config = dict(
    num_hidden_layers=22,
    hidden_size=224,
    num_attention_heads=4,
    num_key_value_heads=4,
    head_dim=64,
    intermediate_size=896,
    vocab_size=2451,
    hidden_act='tanh_gelu',
    norm='layernorm',
    norm_place='pre',
    norm_eps=1e-06,
    positions='learned',
    qk_norm=True,
    attn_scale=0.125,
    bias='all',
    tie_word_embeddings=True,
    parallel_block=False,
    init='trunc',
    init_std_qkv=0.0359,
    init_std_o=0.0,
    init_std_up=0.0359,
    init_std_down=0.0,
    optimizer='soap_variant',
    learning_rate=0.00701,
    lr_mult_o=0.934,
    beta1=0.95,
    beta2=0.95,
    lr_head=0.00473,
    warmup_steps=70,
    schedule='wsd',
    decay_fraction=0.578,
    decay_shape='linear',
    final_lr_fraction=0.0,
    batch_tokens=[32768, 65536, 98304],
    max_seq_len=1024,
    doc_mask=True,
    train_tokens=344700000,
    max_steps=5541,
    dataset='wikipedia_en',
)
Each number is 50 + 15 x the weight over its row's rms, rounded and kept within 0 to 99. Layers, rows and columns count from 0. The size before them is the row's rms in percent of the matrix's.

# up: layer 4 MLP up, 896x224, rms 0.287, rows 132-147, columns 0-223
# down: layer 4 MLP down (transposed), 896x224, rms 0.276, rows 132-146, columns 0-223
up132 089:56 32 74 40 35 64 42 58 32 67 39 54 50 42 57 41 60 61 66 62 69 59 41 46 54 36 53 35 56 49 37 43 41 68 26 46 47 45 80 39 47 45 63 84 40 56 52 50 31 31 67 55 51 40 26 41 14 70 62 33 72 47 92 35 65 59 75 35 66 25 58 58 46 49 41 62 64 38 23 55 45 53 40 48 67 18 70 50 45 57 49 61 82 54 58 50 54 40 41 52 65 59 75 35 46 47 44 23 47 11 46 54 46 48 41 31 45 27 48 59 54 57 52 53 62 26 60 67 38 92 18 56 60 48 57 47 23 79 71 38 33 73 59 60 36 53 34 52 28 19 52 39 61 31 38 71 36 69 35 65 54 46 50 62 42 86 83 27 27 60 42 44 51 50 39 42 63 63 63 33 39 50 36 39 49 44 45 70 36 46 65 88 43 55 44 40 59 37 51 55 45 68 48 61 67 35 53 33 42 28 60 58 40 58 51 53 28 59 25 62 29 29 54 73
down132 097:72 21 71 64 69 22 46 55 65 55 35 50 53 33 70 62 70 31 46 67 81 54 49 43 41 66 71 71 25 71 69 36 45 41 43 39 46 63 53 40 59 30 65 50 31 41 63 72 44 46 70 44 57 49 45 60 63 47 71 24 63 55 81 38 71 41 86 35 64 34 37 25 42 57 43 54 76 27 46 63 16 71 27 42 47 56 62 64 61 56 45 37 43 63 74 61 49 49 56 50 49 48 51 31 46 58 25 61 41 42 51 32 57 50 61 51 49 35 83 74 66 44 31 50 58 56 48 45 67 63 47 42 39 26 34 63 47 46 67 53 45 52 47 24 55 56 40 37 51 71 51 56 43 66 19 45 38 63 27 64 60 22 59 87 45 53 66 44 35 41 31 50 38 11 52 21 68 42 73 39 80 25 51 51 49 38 52 39 67 40 44 49 40 49 57 42 77 16 53 30 53 65 50 51 53 39 55 75 80 45 81 53 30 42 45 64 51 28 42 70 54 44 64 51
up133 107:45 38 39 37 43 67 54 52 42 57 73 46 89 32 47 41 40 40 65 46 34 42 30 47 54 60 33 46 53 34 52 47 28 88 48 67 59 41 51 49 39 54 66 90 54 52 59 18 54 52 63 56 59 41 50 45 65 34 50 67 53 50 27 54 87 68 24 47 33 26 25 57 57 46 36 64 37 16 55 44 25 45 62 44 54 38 43 52 45 70 67 39 74 24 58 49 54 33 45 70 35 86 36 26 24 50 78 65 46 54 63 33 69 61 57 64 42 49 49 73 37 29 63 14 90 56 62 53 72 56 41 43 28 49 67 69 55 50 44 62 83 48 33 45 38 56 31 56 69 59 58 48 53 47 68 56 62 45 57 62 40 68 59 59 53 34 45 58 50 53 45 26 36 52 56 55 58 48 43 50 54 70 35 33 42 32 47 63 70 47 71 30 60 49 62 14 62 16 53 37 42 40 23 22 54 78 60 52 67 49 58 70 45 57 57 40 51 33 71 66 25 48 43 30
down133 112:31 31 40 48 61 61 33 42 42 49 51 54 64 54 73 40 49 76 62 58 13 42 62 45 73 55 70 31 49 43 38 56 42 92 62 50 78 60 54 55 33 41 18 73 48 75 29 82 34 29 47 35 44 69 54 61 66 62 47 57 46 64 34 69 69 53 41 42 37 42 47 31 62 63 09 48 46 35 40 42 33 67 57 70 57 76 31 23 36 42 68 66 52 50 48 52 18 57 45 73 52 50 49 39 38 27 66 42 67 77 46 49 52 45 48 73 45 58 75 44 46 38 58 50 40 31 57 58 65 48 69 34 54 68 57 67 63 27 40 59 80 53 61 72 25 44 59 38 56 40 46 58 19 69 70 56 23 33 64 29 30 55 73 64 36 38 51 62 38 30 76 35 63 19 49 57 68 67 43 42 71 30 39 44 58 51 56 41 52 54 64 23 66 56 44 35 57 46 54 57 48 73 34 69 42 43 61 39 41 59 69 43 27 43 54 50 23 43 52 62 22 57 25 49
up134 098:59 55 26 42 36 69 40 60 59 76 47 65 57 66 32 55 52 57 31 51 27 42 65 41 60 36 38 51 71 19 56 54 48 46 61 46 40 65 31 35 50 45 70 51 50 25 96 45 57 71 54 49 55 35 47 59 29 47 59 74 30 26 39 60 53 50 38 59 50 61 38 62 47 39 54 44 54 50 51 68 52 65 40 54 56 70 66 67 55 55 42 23 29 45 79 81 50 60 42 68 48 64 28 32 58 62 54 31 51 42 33 55 46 55 54 37 77 46 33 38 28 18 40 39 39 58 65 54 86 54 29 13 50 49 43 37 70 40 63 22 53 67 16 58 71 41 82 22 52 41 36 54 22 51 35 32 26 41 60 36 47 67 73 46 45 32 40 49 82 43 58 55 56 46 29 55 40 33 25 76 74 45 48 38 80 46 87 45 65 45 61 63 60 51 50 60 35 33 60 42 71 59 43 47 18 72 48 55 45 50 55 34 23 75 51 47 49 53 24 51 51 56 66 42
down134 104:44 60 51 36 28 65 21 43 33 52 52 57 45 50 45 47 44 60 55 68 55 57 60 36 42 42 43 19 87 22 47 43 64 39 54 64 47 38 51 46 41 53 64 69 51 41 91 35 52 52 60 80 60 52 34 56 43 34 52 34 36 02 64 58 66 52 62 63 40 72 39 35 32 44 60 53 59 70 64 50 38 70 28 41 56 53 65 65 84 68 43 38 37 67 39 53 59 68 66 59 36 39 50 39 31 74 29 33 56 54 36 40 73 52 38 59 59 53 35 74 36 32 29 39 60 05 60 54 60 57 49 37 34 77 56 37 68 48 40 51 58 63 43 59 77 42 50 35 47 52 74 55 23 47 23 62 41 43 80 46 58 53 59 48 53 20 52 50 65 42 44 82 34 76 54 47 35 48 49 86 61 73 56 63 49 54 57 29 98 56 43 63 31 48 38 58 72 62 70 26 58 42 31 47 48 68 67 43 53 39 63 62 43 35 55 53 46 46 39 21 46 26 57 46
up135 104:50 49 59 54 23 65 46 61 42 72 79 54 41 40 70 38 40 41 40 51 65 42 66 50 41 72 29 61 66 39 39 56 42 61 33 48 26 43 67 63 61 51 34 69 42 23 57 33 52 62 32 50 53 57 52 64 33 48 23 58 63 55 38 48 37 47 67 49 35 40 45 38 73 23 43 58 25 07 64 35 76 87 82 51 48 32 52 57 55 39 21 36 21 64 23 29 71 29 45 55 12 24 71 39 64 54 50 62 52 22 61 59 62 45 74 73 57 44 52 45 64 55 38 36 67 75 57 41 40 73 21 89 48 53 57 70 51 59 39 61 43 37 17 48 52 60 52 48 68 38 48 35 51 92 32 54 70 32 52 51 61 48 40 45 47 48 07 28 40 60 49 41 45 41 41 71 45 34 52 27 59 52 46 37 70 48 60 70 45 45 47 47 67 59 53 36 37 42 66 33 48 57 62 29 53 71 44 54 45 45 53 29 65 25 49 53 42 66 50 45 58 41 34 38
down135 105:56 53 60 56 54 51 45 56 57 63 68 48 65 63 62 34 49 28 48 94 46 48 60 34 48 55 47 59 67 39 39 21 35 17 44 43 11 54 59 57 50 52 51 65 62 51 54 25 63 56 26 48 56 69 42 58 19 80 31 36 40 54 62 29 50 55 51 60 55 54 56 54 60 31 67 66 31 38 61 27 77 63 33 65 46 51 48 39 42 61 23 47 49 79 29 21 80 58 47 40 24 50 69 53 41 33 47 74 61 37 58 75 39 52 56 39 46 71 69 75 88 40 45 21 23 65 38 40 48 56 27 70 57 35 54 67 33 81 28 57 49 73 49 41 25 47 41 46 34 46 73 37 59 68 24 58 33 75 42 41 46 51 68 42 67 71 56 30 56 68 41 37 43 35 52 31 53 33 49 29 62 53 50 46 46 51 58 44 36 42 43 32 34 40 18 93 52 37 50 37 49 65 73 74 68 62 64 67 56 59 52 42 58 32 39 50 43 60 52 45 55 51 43 69
up136 072:23 50 50 39 40 46 32 41 28 61 27 45 70 59 29 58 58 51 68 67 52 57 73 60 58 54 37 45 56 59 49 63 28 46 53 54 42 65 42 44 38 39 48 45 59 77 45 38 59 63 62 84 53 37 46 32 55 33 15 42 37 62 24 36 21 65 63 55 48 74 61 26 39 56 67 46 75 44 49 46 36 55 78 64 46 75 34 31 52 37 34 62 61 43 33 35 49 56 64 64 64 54 55 91 33 41 84 44 87 56 35 47 71 40 45 36 52 51 39 61 51 59 77 48 40 43 17 61 49 33 20 47 64 33 52 34 16 59 49 24 32 35 56 47 54 46 36 24 36 39 64 54 48 44 62 57 61 32 50 50 59 74 44 53 56 58 38 40 60 75 56 37 52 53 80 38 24 43 52 40 64 61 68 74 54 54 29 44 60 48 36 33 64 66 28 61 35 47 58 63 33 47 33 76 58 63 83 15 37 38 79 44 52 47 63 59 76 53 41 67 68 24 45 63
down136 086:54 41 85 22 52 45 35 45 61 58 40 60 63 51 53 37 66 44 37 83 77 67 51 65 20 65 46 58 52 46 25 27 47 37 47 52 32 36 47 52 50 72 20 57 19 48 60 16 34 29 59 52 93 38 61 34 59 44 30 49 54 41 31 74 53 57 83 44 37 56 69 73 17 39 52 52 31 49 55 47 31 37 43 53 32 62 55 76 38 66 24 53 53 52 42 34 52 38 36 51 44 47 70 63 47 34 49 47 29 40 29 43 54 58 37 57 56 65 41 36 35 59 52 60 64 72 64 72 71 63 45 32 35 44 46 54 45 54 42 48 39 76 51 34 15 87 51 36 50 57 45 43 26 41 68 42 47 50 64 18 58 89 40 35 50 47 66 50 50 42 57 52 64 52 53 54 57 34 52 24 33 35 58 03 70 47 44 30 40 61 50 51 44 66 37 50 40 59 37 57 55 40 47 62 67 77 35 38 53 58 72 67 52 34 59 24 43 14 68 42 46 43 53 59
up137 098:13 27 63 52 78 70 33 63 43 65 50 44 14 65 69 56 46 18 46 23 45 34 46 48 42 50 74 22 57 51 43 40 67 35 70 65 69 24 62 51 61 64 45 67 57 55 52 52 65 44 48 69 32 68 18 50 44 66 56 54 67 44 79 55 49 84 43 52 60 31 61 44 54 46 52 46 79 45 35 60 75 50 60 44 56 66 42 25 34 65 56 58 11 47 38 40 31 54 49 56 39 52 50 68 38 49 50 62 74 39 45 24 53 44 73 51 35 47 63 49 41 50 43 50 41 27 50 64 64 42 77 65 45 39 29 58 30 65 59 56 51 26 49 16 48 45 36 40 60 19 59 39 75 34 39 56 54 43 34 61 38 53 45 13 39 50 43 55 35 79 37 57 68 65 19 55 29 68 26 31 35 43 20 73 21 32 49 46 58 37 46 43 51 27 55 69 51 42 53 64 47 52 56 35 61 40 68 41 60 53 54 75 66 45 36 60 32 48 60 49 68 75 37 73
down137 100:63 43 51 39 53 60 70 32 61 29 57 18 56 50 49 41 69 54 52 46 33 33 13 70 57 83 55 56 52 44 84 48 53 48 59 46 87 43 38 41 35 39 50 70 47 54 71 33 81 39 44 40 48 44 63 73 60 35 58 20 34 62 54 65 46 50 48 41 41 33 30 64 27 47 32 63 77 47 40 57 51 51 40 58 30 76 61 73 57 75 49 40 65 58 52 29 14 55 40 75 75 43 67 53 56 53 28 42 41 52 38 41 18 26 52 36 41 57 54 40 78 26 33 54 37 73 23 41 56 52 58 52 26 50 46 58 62 42 26 42 39 45 35 34 64 22 29 28 80 35 56 26 74 37 41 54 48 27 24 61 53 38 58 55 41 46 72 52 69 58 62 62 35 35 81 19 31 68 62 61 54 61 50 60 39 25 59 47 32 60 30 49 35 55 48 87 43 51 55 40 46 42 63 66 58 47 65 44 43 61 34 58 39 51 57 43 63 51 38 58 45 35 20 57
up138 084:44 47 55 28 43 34 62 35 22 53 64 45 78 26 69 71 50 26 35 72 28 59 50 33 39 21 67 33 55 58 61 58 52 54 26 49 27 48 54 47 53 65 65 40 58 33 48 27 44 59 80 38 42 63 61 53 40 55 49 41 43 27 69 70 22 44 74 54 47 44 69 47 57 53 56 59 52 83 43 76 65 57 31 19 25 42 47 50 33 61 63 35 40 42 81 46 31 67 53 49 59 29 48 45 71 53 42 47 46 74 43 46 59 44 38 65 27 59 39 39 59 45 33 32 67 34 66 12 38 62 58 37 32 42 39 26 33 47 54 46 40 50 71 43 50 60 21 33 77 38 40 57 58 51 31 36 47 64 53 64 60 52 29 63 22 54 41 65 54 51 37 73 31 45 42 73 45 31 46 76 47 36 38 41 53 24 49 77 58 40 69 65 50 36 46 51 18 89 59 59 27 57 51 55 51 42 56 86 29 63 57 64 55 83 53 56 60 29 40 52 72 66 28 53
down138 087:77 30 40 36 46 46 55 52 37 22 37 46 68 23 11 71 55 44 71 67 44 71 64 59 37 18 66 41 57 74 78 39 65 46 11 67 30 61 48 43 49 48 55 68 45 63 50 52 52 49 63 61 45 70 54 49 48 35 53 70 67 32 26 38 39 47 87 63 53 50 24 62 29 84 53 49 53 50 45 53 74 43 73 31 82 38 59 45 60 71 53 41 24 57 53 51 19 46 28 40 66 41 57 52 58 63 63 33 64 76 74 50 31 57 36 66 30 34 53 20 38 54 35 46 64 04 52 27 50 62 60 22 32 28 61 33 41 60 73 55 56 57 67 65 57 57 54 65 55 56 82 44 58 31 17 49 54 37 57 56 42 44 44 65 39 62 65 66 69 34 59 57 54 55 48 66 55 56 54 75 73 51 37 45 62 47 59 69 60 29 62 59 46 35 69 48 72 60 36 61 56 52 43 36 60 31 42 36 54 58 42 57 67 69 64 29 51 46 47 64 59 47 56 43
up139 099:49 41 46 34 39 51 51 36 57 66 71 21 52 41 59 48 48 63 35 32 68 49 81 55 81 46 29 50 56 61 46 53 66 63 69 39 29 41 45 50 37 48 31 46 62 38 25 42 69 17 40 39 62 48 63 54 58 32 28 77 53 50 44 77 65 55 33 31 46 60 60 36 59 16 59 69 64 69 45 72 42 53 54 14 53 68 31 47 59 38 22 46 65 51 54 46 74 38 43 53 49 38 51 48 41 19 34 54 68 35 32 42 27 41 60 38 53 39 34 38 59 54 68 52 66 77 57 45 67 53 66 57 59 46 40 83 21 38 62 44 16 66 76 36 46 62 72 18 52 61 47 57 40 36 67 71 56 60 50 50 75 09 29 36 78 28 42 64 53 40 85 53 44 43 51 55 70 54 27 52 71 76 68 65 46 56 40 99 38 33 43 28 37 60 52 57 40 69 36 54 52 59 39 39 51 50 33 48 65 60 66 40 38 55 46 49 39 40 54 58 45 52 56 62
down139 113:30 47 39 62 53 53 63 34 56 56 56 52 39 57 33 63 68 61 14 43 69 40 72 52 50 99 44 40 38 22 49 38 71 66 57 16 13 28 56 62 18 65 51 58 68 65 53 32 57 62 42 50 58 66 57 24 39 54 57 21 39 69 33 67 51 52 52 52 53 40 30 34 57 63 58 46 45 55 33 43 54 58 40 53 51 73 40 58 30 68 54 37 21 61 56 58 43 32 40 48 34 36 31 52 39 57 39 75 35 43 26 84 52 74 75 67 52 56 55 49 56 38 58 32 64 73 22 76 86 55 68 50 59 27 60 47 41 45 53 28 61 44 43 54 54 43 41 69 74 26 27 41 59 45 60 35 46 63 33 73 85 55 30 50 57 44 51 52 31 44 48 86 36 54 65 43 52 59 57 59 57 44 48 46 52 27 63 59 44 18 46 60 50 65 51 67 63 70 59 58 52 38 27 62 69 60 34 39 56 49 31 66 54 55 39 48 28 48 44 35 41 39 47 95
up140 095:50 56 42 63 71 59 48 58 48 46 48 33 53 51 62 38 38 49 19 33 28 27 58 67 58 65 51 17 73 40 55 55 83 59 40 65 63 66 52 31 66 25 33 42 19 57 36 65 48 61 54 53 39 47 54 21 57 16 63 72 38 42 79 54 58 71 48 81 34 32 56 34 65 50 35 42 37 25 45 35 32 51 70 49 45 65 41 34 50 49 63 46 84 43 58 53 50 62 34 59 36 29 55 56 35 72 33 41 81 57 46 29 60 44 58 26 53 49 70 44 35 69 44 42 56 48 42 64 84 68 39 67 59 47 59 55 59 67 66 35 50 80 73 38 56 61 49 64 45 48 57 71 69 57 50 77 43 39 51 30 39 41 62 41 32 55 57 64 31 63 64 53 73 62 25 66 41 62 81 30 63 64 23 51 23 31 53 73 52 51 56 67 37 76 55 40 55 41 28 59 44 47 43 48 28 58 58 36 50 24 27 32 41 59 58 16 65 75 65 31 34 32 55 57
down140 102:42 32 23 39 74 46 49 52 90 74 32 44 66 30 53 50 41 51 46 70 51 39 29 15 47 38 72 43 72 76 59 52 25 54 63 36 58 58 54 47 64 17 47 52 51 39 53 62 56 63 37 65 21 54 29 36 35 63 43 43 37 52 62 53 70 72 57 74 59 39 46 40 70 64 45 53 45 68 32 58 43 67 12 60 42 63 50 68 63 32 54 51 27 32 63 39 53 61 31 62 69 37 68 50 64 64 19 54 56 43 66 49 51 19 63 35 58 75 48 68 31 48 25 52 46 59 24 48 72 43 30 52 72 39 45 78 59 49 57 63 50 48 71 71 34 27 52 58 66 20 55 76 62 40 35 47 67 53 52 34 26 53 62 41 52 25 23 78 49 38 36 50 16 59 70 52 55 67 32 23 39 41 46 47 45 45 52 38 59 51 42 50 48 39 60 23 22 50 74 69 54 49 33 54 38 63 51 29 55 54 32 24 47 50 53 51 74 39 36 47 18 44 52 48
up141 097:71 75 33 44 63 39 26 48 44 26 82 45 36 58 48 58 53 57 66 55 23 56 57 48 30 62 43 52 43 60 54 33 42 42 29 51 62 53 42 37 43 60 43 29 50 62 53 41 21 51 67 46 65 59 59 48 54 59 45 32 57 61 61 41 69 33 49 62 70 63 49 20 58 37 53 42 33 72 48 38 42 25 34 48 75 47 39 57 83 55 67 41 39 54 41 39 45 44 26 41 59 43 53 50 42 61 35 41 63 63 13 36 51 46 36 33 53 39 38 75 54 43 47 44 59 55 58 95 55 34 45 29 80 68 75 24 41 62 66 17 79 59 37 44 52 53 31 59 37 77 63 61 47 52 40 38 57 47 44 31 64 50 30 59 69 61 36 52 95 49 54 50 65 54 73 33 39 26 51 57 72 53 55 62 26 48 49 54 65 23 63 31 46 70 41 69 23 65 45 50 19 43 28 47 44 64 50 65 76 64 66 43 27 71 46 82 32 51 74 46 46 52 82 20
down141 102:39 61 40 46 89 43 63 48 26 35 64 65 38 36 58 46 31 44 62 45 31 34 51 80 20 58 43 67 36 60 75 60 35 38 40 48 61 60 34 32 36 68 58 26 50 49 64 23 36 70 63 22 66 61 34 52 45 85 38 34 49 86 42 47 33 73 64 66 78 49 36 49 59 41 50 61 57 71 49 52 57 43 47 39 90 28 42 35 73 52 49 24 45 55 44 22 48 44 45 27 63 38 62 55 37 70 51 65 58 36 35 29 35 38 52 29 63 44 46 79 19 49 46 61 53 21 43 59 56 39 25 15 54 69 49 48 56 49 64 36 54 20 42 48 61 28 59 66 27 74 53 55 39 69 57 53 31 39 47 45 67 39 38 47 24 49 56 57 75 39 67 33 56 67 57 53 43 30 56 59 61 76 60 58 62 60 50 63 83 42 71 32 68 48 59 60 36 37 57 51 23 26 52 44 35 52 58 59 53 39 58 52 36 63 34 73 40 64 55 66 48 73 56 40
up142 107:37 51 33 55 65 66 64 38 24 32 74 22 65 47 58 55 72 33 41 55 31 69 38 33 24 34 43 49 43 60 26 66 44 67 51 45 33 60 26 22 85 55 29 38 45 11 57 56 46 41 56 65 48 35 70 23 42 57 33 29 49 31 65 46 50 35 55 16 31 56 48 48 30 43 39 14 66 60 47 60 58 11 68 66 64 76 76 79 41 49 70 66 61 44 61 55 75 59 64 49 42 53 74 59 62 85 50 43 61 42 44 29 78 42 38 65 38 56 53 35 36 46 40 42 48 55 33 49 57 11 52 49 62 56 32 53 40 53 59 35 52 72 53 70 60 61 33 63 63 65 34 61 53 31 47 60 37 53 56 51 41 23 57 56 34 50 39 57 45 65 36 57 72 51 47 37 49 22 32 38 43 65 68 64 47 45 75 61 71 35 50 51 46 57 44 29 59 64 61 69 51 43 33 45 56 46 83 41 56 56 26 65 59 38 48 74 51 59 59 27 48 49 37 21
down142 109:47 35 34 55 94 71 54 70 44 30 63 48 68 38 36 31 60 28 69 62 52 68 43 32 30 27 73 43 65 79 39 73 47 79 79 47 46 35 22 42 68 57 69 53 36 26 68 58 20 53 53 49 53 53 78 44 60 69 39 39 60 33 44 44 50 41 58 34 34 50 37 58 44 50 36 46 87 35 36 63 57 38 63 73 45 61 76 47 38 16 47 50 44 48 74 36 74 83 51 30 55 55 85 49 47 47 50 60 51 43 65 32 75 47 14 50 33 47 74 34 36 69 49 47 71 54 24 42 59 34 61 38 82 60 62 37 47 51 36 35 63 54 42 66 61 69 35 58 54 40 31 67 54 56 31 56 55 29 73 60 60 24 44 50 21 73 54 48 43 39 48 65 56 58 69 52 51 40 55 59 57 52 73 42 30 40 66 74 50 36 38 44 62 41 46 55 46 60 55 58 61 31 38 53 33 74 70 50 33 56 34 54 56 54 52 74 55 63 43 28 24 42 37 43
up143 084:61 65 46 44 55 38 58 62 93 59 36 59 69 39 42 56 47 67 34 55 33 55 49 57 35 62 60 55 22 53 36 49 66 74 70 50 49 69 38 68 30 56 65 27 58 70 43 59 20 54 28 35 58 35 59 51 43 53 66 21 75 39 54 51 36 53 44 44 68 39 69 58 53 40 73 43 60 54 60 26 74 25 61 42 47 54 13 57 46 74 32 36 52 46 71 58 25 56 83 40 49 35 65 33 41 72 42 47 49 26 49 24 33 52 57 50 57 31 75 69 81 69 43 38 35 76 50 38 46 40 59 49 64 32 30 57 43 47 40 70 44 63 60 58 31 65 38 24 59 35 36 54 71 72 40 50 39 38 40 38 34 74 28 45 48 56 44 62 23 66 73 38 42 32 39 60 40 49 24 35 55 31 50 66 71 58 99 57 60 51 62 53 51 56 32 52 45 52 40 51 64 24 47 57 61 33 51 77 70 24 54 33 68 25 61 63 43 31 44 43 61 60 39 44
down143 094:53 51 55 52 66 45 71 66 44 31 46 60 66 39 43 72 64 38 51 43 43 41 77 49 35 74 49 38 28 57 50 47 47 86 29 44 28 57 33 70 51 44 77 23 27 54 73 36 13 49 36 39 51 62 44 49 65 63 38 23 76 24 61 64 42 63 59 57 43 63 67 37 49 42 62 33 59 50 19 49 53 36 43 40 42 44 39 74 62 48 46 64 48 82 51 64 60 51 92 51 45 60 61 33 59 46 54 05 26 34 41 47 17 40 28 60 63 52 50 72 60 60 57 51 42 75 51 29 51 29 48 70 54 18 58 55 59 30 57 65 32 73 35 23 49 34 49 66 57 49 48 59 38 74 48 38 43 26 18 65 71 51 32 35 34 43 61 48 32 63 58 58 67 52 59 65 47 81 25 41 49 25 30 49 40 38 63 66 44 62 68 45 39 71 55 40 55 68 53 37 22 18 52 42 75 41 40 42 61 61 40 47 59 38 41 41 49 55 41 46 55 32 24 48
up144 109:53 26 71 34 35 49 59 41 35 61 47 39 67 68 47 47 49 28 44 46 30 23 47 86 64 84 59 49 64 64 79 26 17 39 40 56 55 57 39 43 66 40 71 49 50 47 48 32 79 78 71 56 63 76 35 38 40 34 32 26 39 55 25 38 39 33 26 41 30 57 33 69 87 20 23 42 60 62 42 66 67 52 32 26 54 39 68 36 51 61 45 58 71 51 44 68 43 59 43 66 43 72 65 68 41 63 50 42 40 58 46 52 39 88 50 61 58 37 53 50 39 46 54 66 61 61 41 78 21 52 57 46 66 42 59 74 32 72 56 63 67 65 37 26 41 30 64 45 49 59 57 53 25 63 18 32 60 41 64 51 56 60 46 32 59 47 45 72 70 59 27 54 52 53 64 46 60 33 46 42 22 43 56 53 48 64 45 51 50 33 61 39 32 52 25 35 36 37 39 56 36 61 30 64 72 33 51 68 60 71 48 39 56 68 43 28 28 23 32 56 62 54 62 53
down144 116:53 58 57 72 44 59 56 40 39 40 23 77 36 69 67 55 70 28 34 46 52 40 59 38 62 71 61 38 45 76 64 43 56 55 55 59 61 63 61 38 79 35 54 46 44 39 39 27 75 67 61 64 58 64 24 94 59 60 47 31 23 58 31 45 58 18 58 42 69 65 53 22 39 48 58 43 61 70 27 77 57 61 33 64 25 21 74 48 45 53 44 57 59 48 15 39 40 41 41 50 43 47 50 57 53 51 54 36 62 42 60 56 50 53 76 58 65 58 47 49 37 43 70 53 67 77 46 42 49 31 46 40 53 52 35 53 38 19 48 41 39 82 58 48 66 50 80 49 71 39 81 33 54 49 25 61 75 34 68 70 51 37 47 56 73 38 61 52 67 35 62 36 31 81 54 44 78 42 29 43 33 45 35 67 50 81 51 74 40 34 19 33 69 35 35 63 42 52 31 57 71 58 31 63 64 17 48 39 41 58 65 50 53 62 67 41 38 40 64 56 55 30 61 45
up145 094:72 48 51 65 28 56 45 61 40 68 54 63 40 70 57 65 61 65 75 61 57 40 46 36 60 86 46 29 46 33 45 24 31 39 60 73 59 60 54 33 49 80 58 44 36 34 54 35 57 57 63 43 35 83 51 46 59 50 70 58 50 47 60 41 50 36 51 38 47 52 50 63 30 53 64 35 46 62 76 19 37 34 52 55 48 24 46 44 45 69 53 77 46 50 64 79 40 29 53 43 76 59 33 68 70 48 63 86 20 21 49 31 28 35 44 19 51 78 47 54 33 34 42 49 45 53 50 56 50 48 90 74 47 50 48 67 40 82 73 65 62 64 58 62 45 40 25 48 20 45 53 45 37 33 69 50 15 52 47 55 58 62 79 62 54 54 44 73 64 18 19 56 51 45 49 27 54 45 57 60 56 54 40 47 31 38 22 49 47 73 52 65 44 23 48 45 37 61 43 48 62 53 32 53 62 44 60 40 37 68 56 56 57 63 49 57 46 74 95 48 47 59 25 55
down145 099:45 52 56 59 45 70 46 59 44 36 48 50 47 31 51 52 67 50 60 50 61 71 48 37 56 38 79 68 72 55 66 02 29 77 52 36 45 91 67 69 60 52 66 65 59 70 46 75 52 38 46 75 18 76 73 66 28 44 35 63 33 50 61 51 50 66 48 34 30 59 43 58 36 60 43 38 60 80 37 12 75 37 63 65 79 44 55 48 53 38 44 39 53 49 11 66 53 75 38 75 57 54 33 52 48 56 46 36 35 39 52 40 59 20 68 50 56 39 49 57 44 38 33 43 46 68 61 53 46 64 68 73 61 45 38 38 55 45 73 63 44 52 77 54 48 39 48 30 46 52 61 41 67 58 60 83 84 50 68 51 39 39 59 38 42 49 29 48 45 39 65 55 70 68 38 43 70 38 68 69 68 45 48 50 46 60 22 78 32 43 49 86 56 47 37 63 30 73 38 63 34 32 61 53 71 35 47 50 40 62 68 52 55 39 38 60 34 57 28 67 76 47 65 60
up146 107:60 63 69 41 58 47 42 50 48 49 41 51 77 44 42 38 54 45 79 60 71 47 52 63 76 44 33 52 53 29 89 61 59 52 70 49 16 51 48 56 61 51 36 49 45 46 38 37 64 70 45 54 59 52 44 59 59 49 45 60 45 76 59 59 41 58 53 30 44 47 30 44 40 33 50 27 66 67 79 49 64 64 82 63 66 66 57 41 29 53 35 32 30 44 15 51 40 70 59 54 41 53 89 53 42 36 51 39 33 59 58 24 81 44 61 70 50 60 26 57 64 26 43 39 39 47 57 68 38 57 77 65 54 56 52 71 32 53 51 52 54 68 52 68 57 60 21 44 57 31 52 44 34 52 88 60 32 57 44 47 41 52 37 64 54 50 63 50 09 68 17 28 35 51 11 54 52 48 74 41 63 65 86 49 40 22 58 65 32 51 47 34 47 32 41 46 36 31 81 03 55 41 64 63 36 51 47 34 60 49 37 47 34 54 65 42 46 36 58 74 31 61 41 41
down146 102:66 58 57 49 50 40 63 40 49 65 57 72 49 26 60 56 64 52 66 52 58 37 56 43 72 49 75 60 70 74 56 53 36 60 69 48 27 74 58 58 46 53 38 38 36 56 65 27 65 37 35 53 50 57 36 34 34 39 61 35 46 48 49 45 32 33 43 59 45 52 65 39 49 26 24 25 47 65 72 79 74 35 54 52 48 70 43 30 57 37 43 35 76 61 45 58 42 60 71 57 38 62 82 40 49 63 59 46 20 63 42 22 52 42 32 56 55 52 14 64 62 13 70 67 26 49 53 39 47 47 74 51 54 63 52 44 40 76 23 60 45 43 70 43 24 52 21 47 74 31 10 55 45 55 83 59 46 40 64 50 38 57 39 59 51 55 46 28 24 27 51 33 38 50 31 55 58 46 42 47 64 45 52 60 24 30 67 51 37 40 41 60 63 14 41 62 38 26 49 50 37 43 64 54 12 27 48 44 74 42 46 59 44 79 72 56 61 60 42 62 25 80 30 45
up147 101:47 21 55 67 64 68 38 60 62 62 64 42 84 59 32 54 33 45 34 28 39 42 54 58 56 46 38 51 83 54 32 17 62 37 40 53 30 80 32 57 46 45 57 47 54 42 51 48 61 30 37 62 38 47 47 35 72 42 49 75 45 39 30 47 76 47 67 38 57 53 47 36 26 37 55 85 76 18 40 39 48 32 44 53 57 78 38 47 27 28 53 58 67 38 56 42 69 46 49 63 34 21 64 33 68 60 50 53 42 64 44 48 66 60 66 60 43 51 82 46 61 77 72 40 57 38 52 61 85 28 07 47 72 49 50 70 26 48 72 55 69 52 54 65 48 89 11 39 32 66 62 68 64 68 64 66 56 28 37 53 47 24 52 57 49 69 31 46 37 68 62 60 50 61 55 57 60 56 35 51 66 56 55 46 46 56 66 43 27 43 40 67 49 45 51 45 37 46 45 51 33 62 45 56 89 70 44 58 34 29 48 41 36 35 47 54 73 39 61 46 19 46 40 33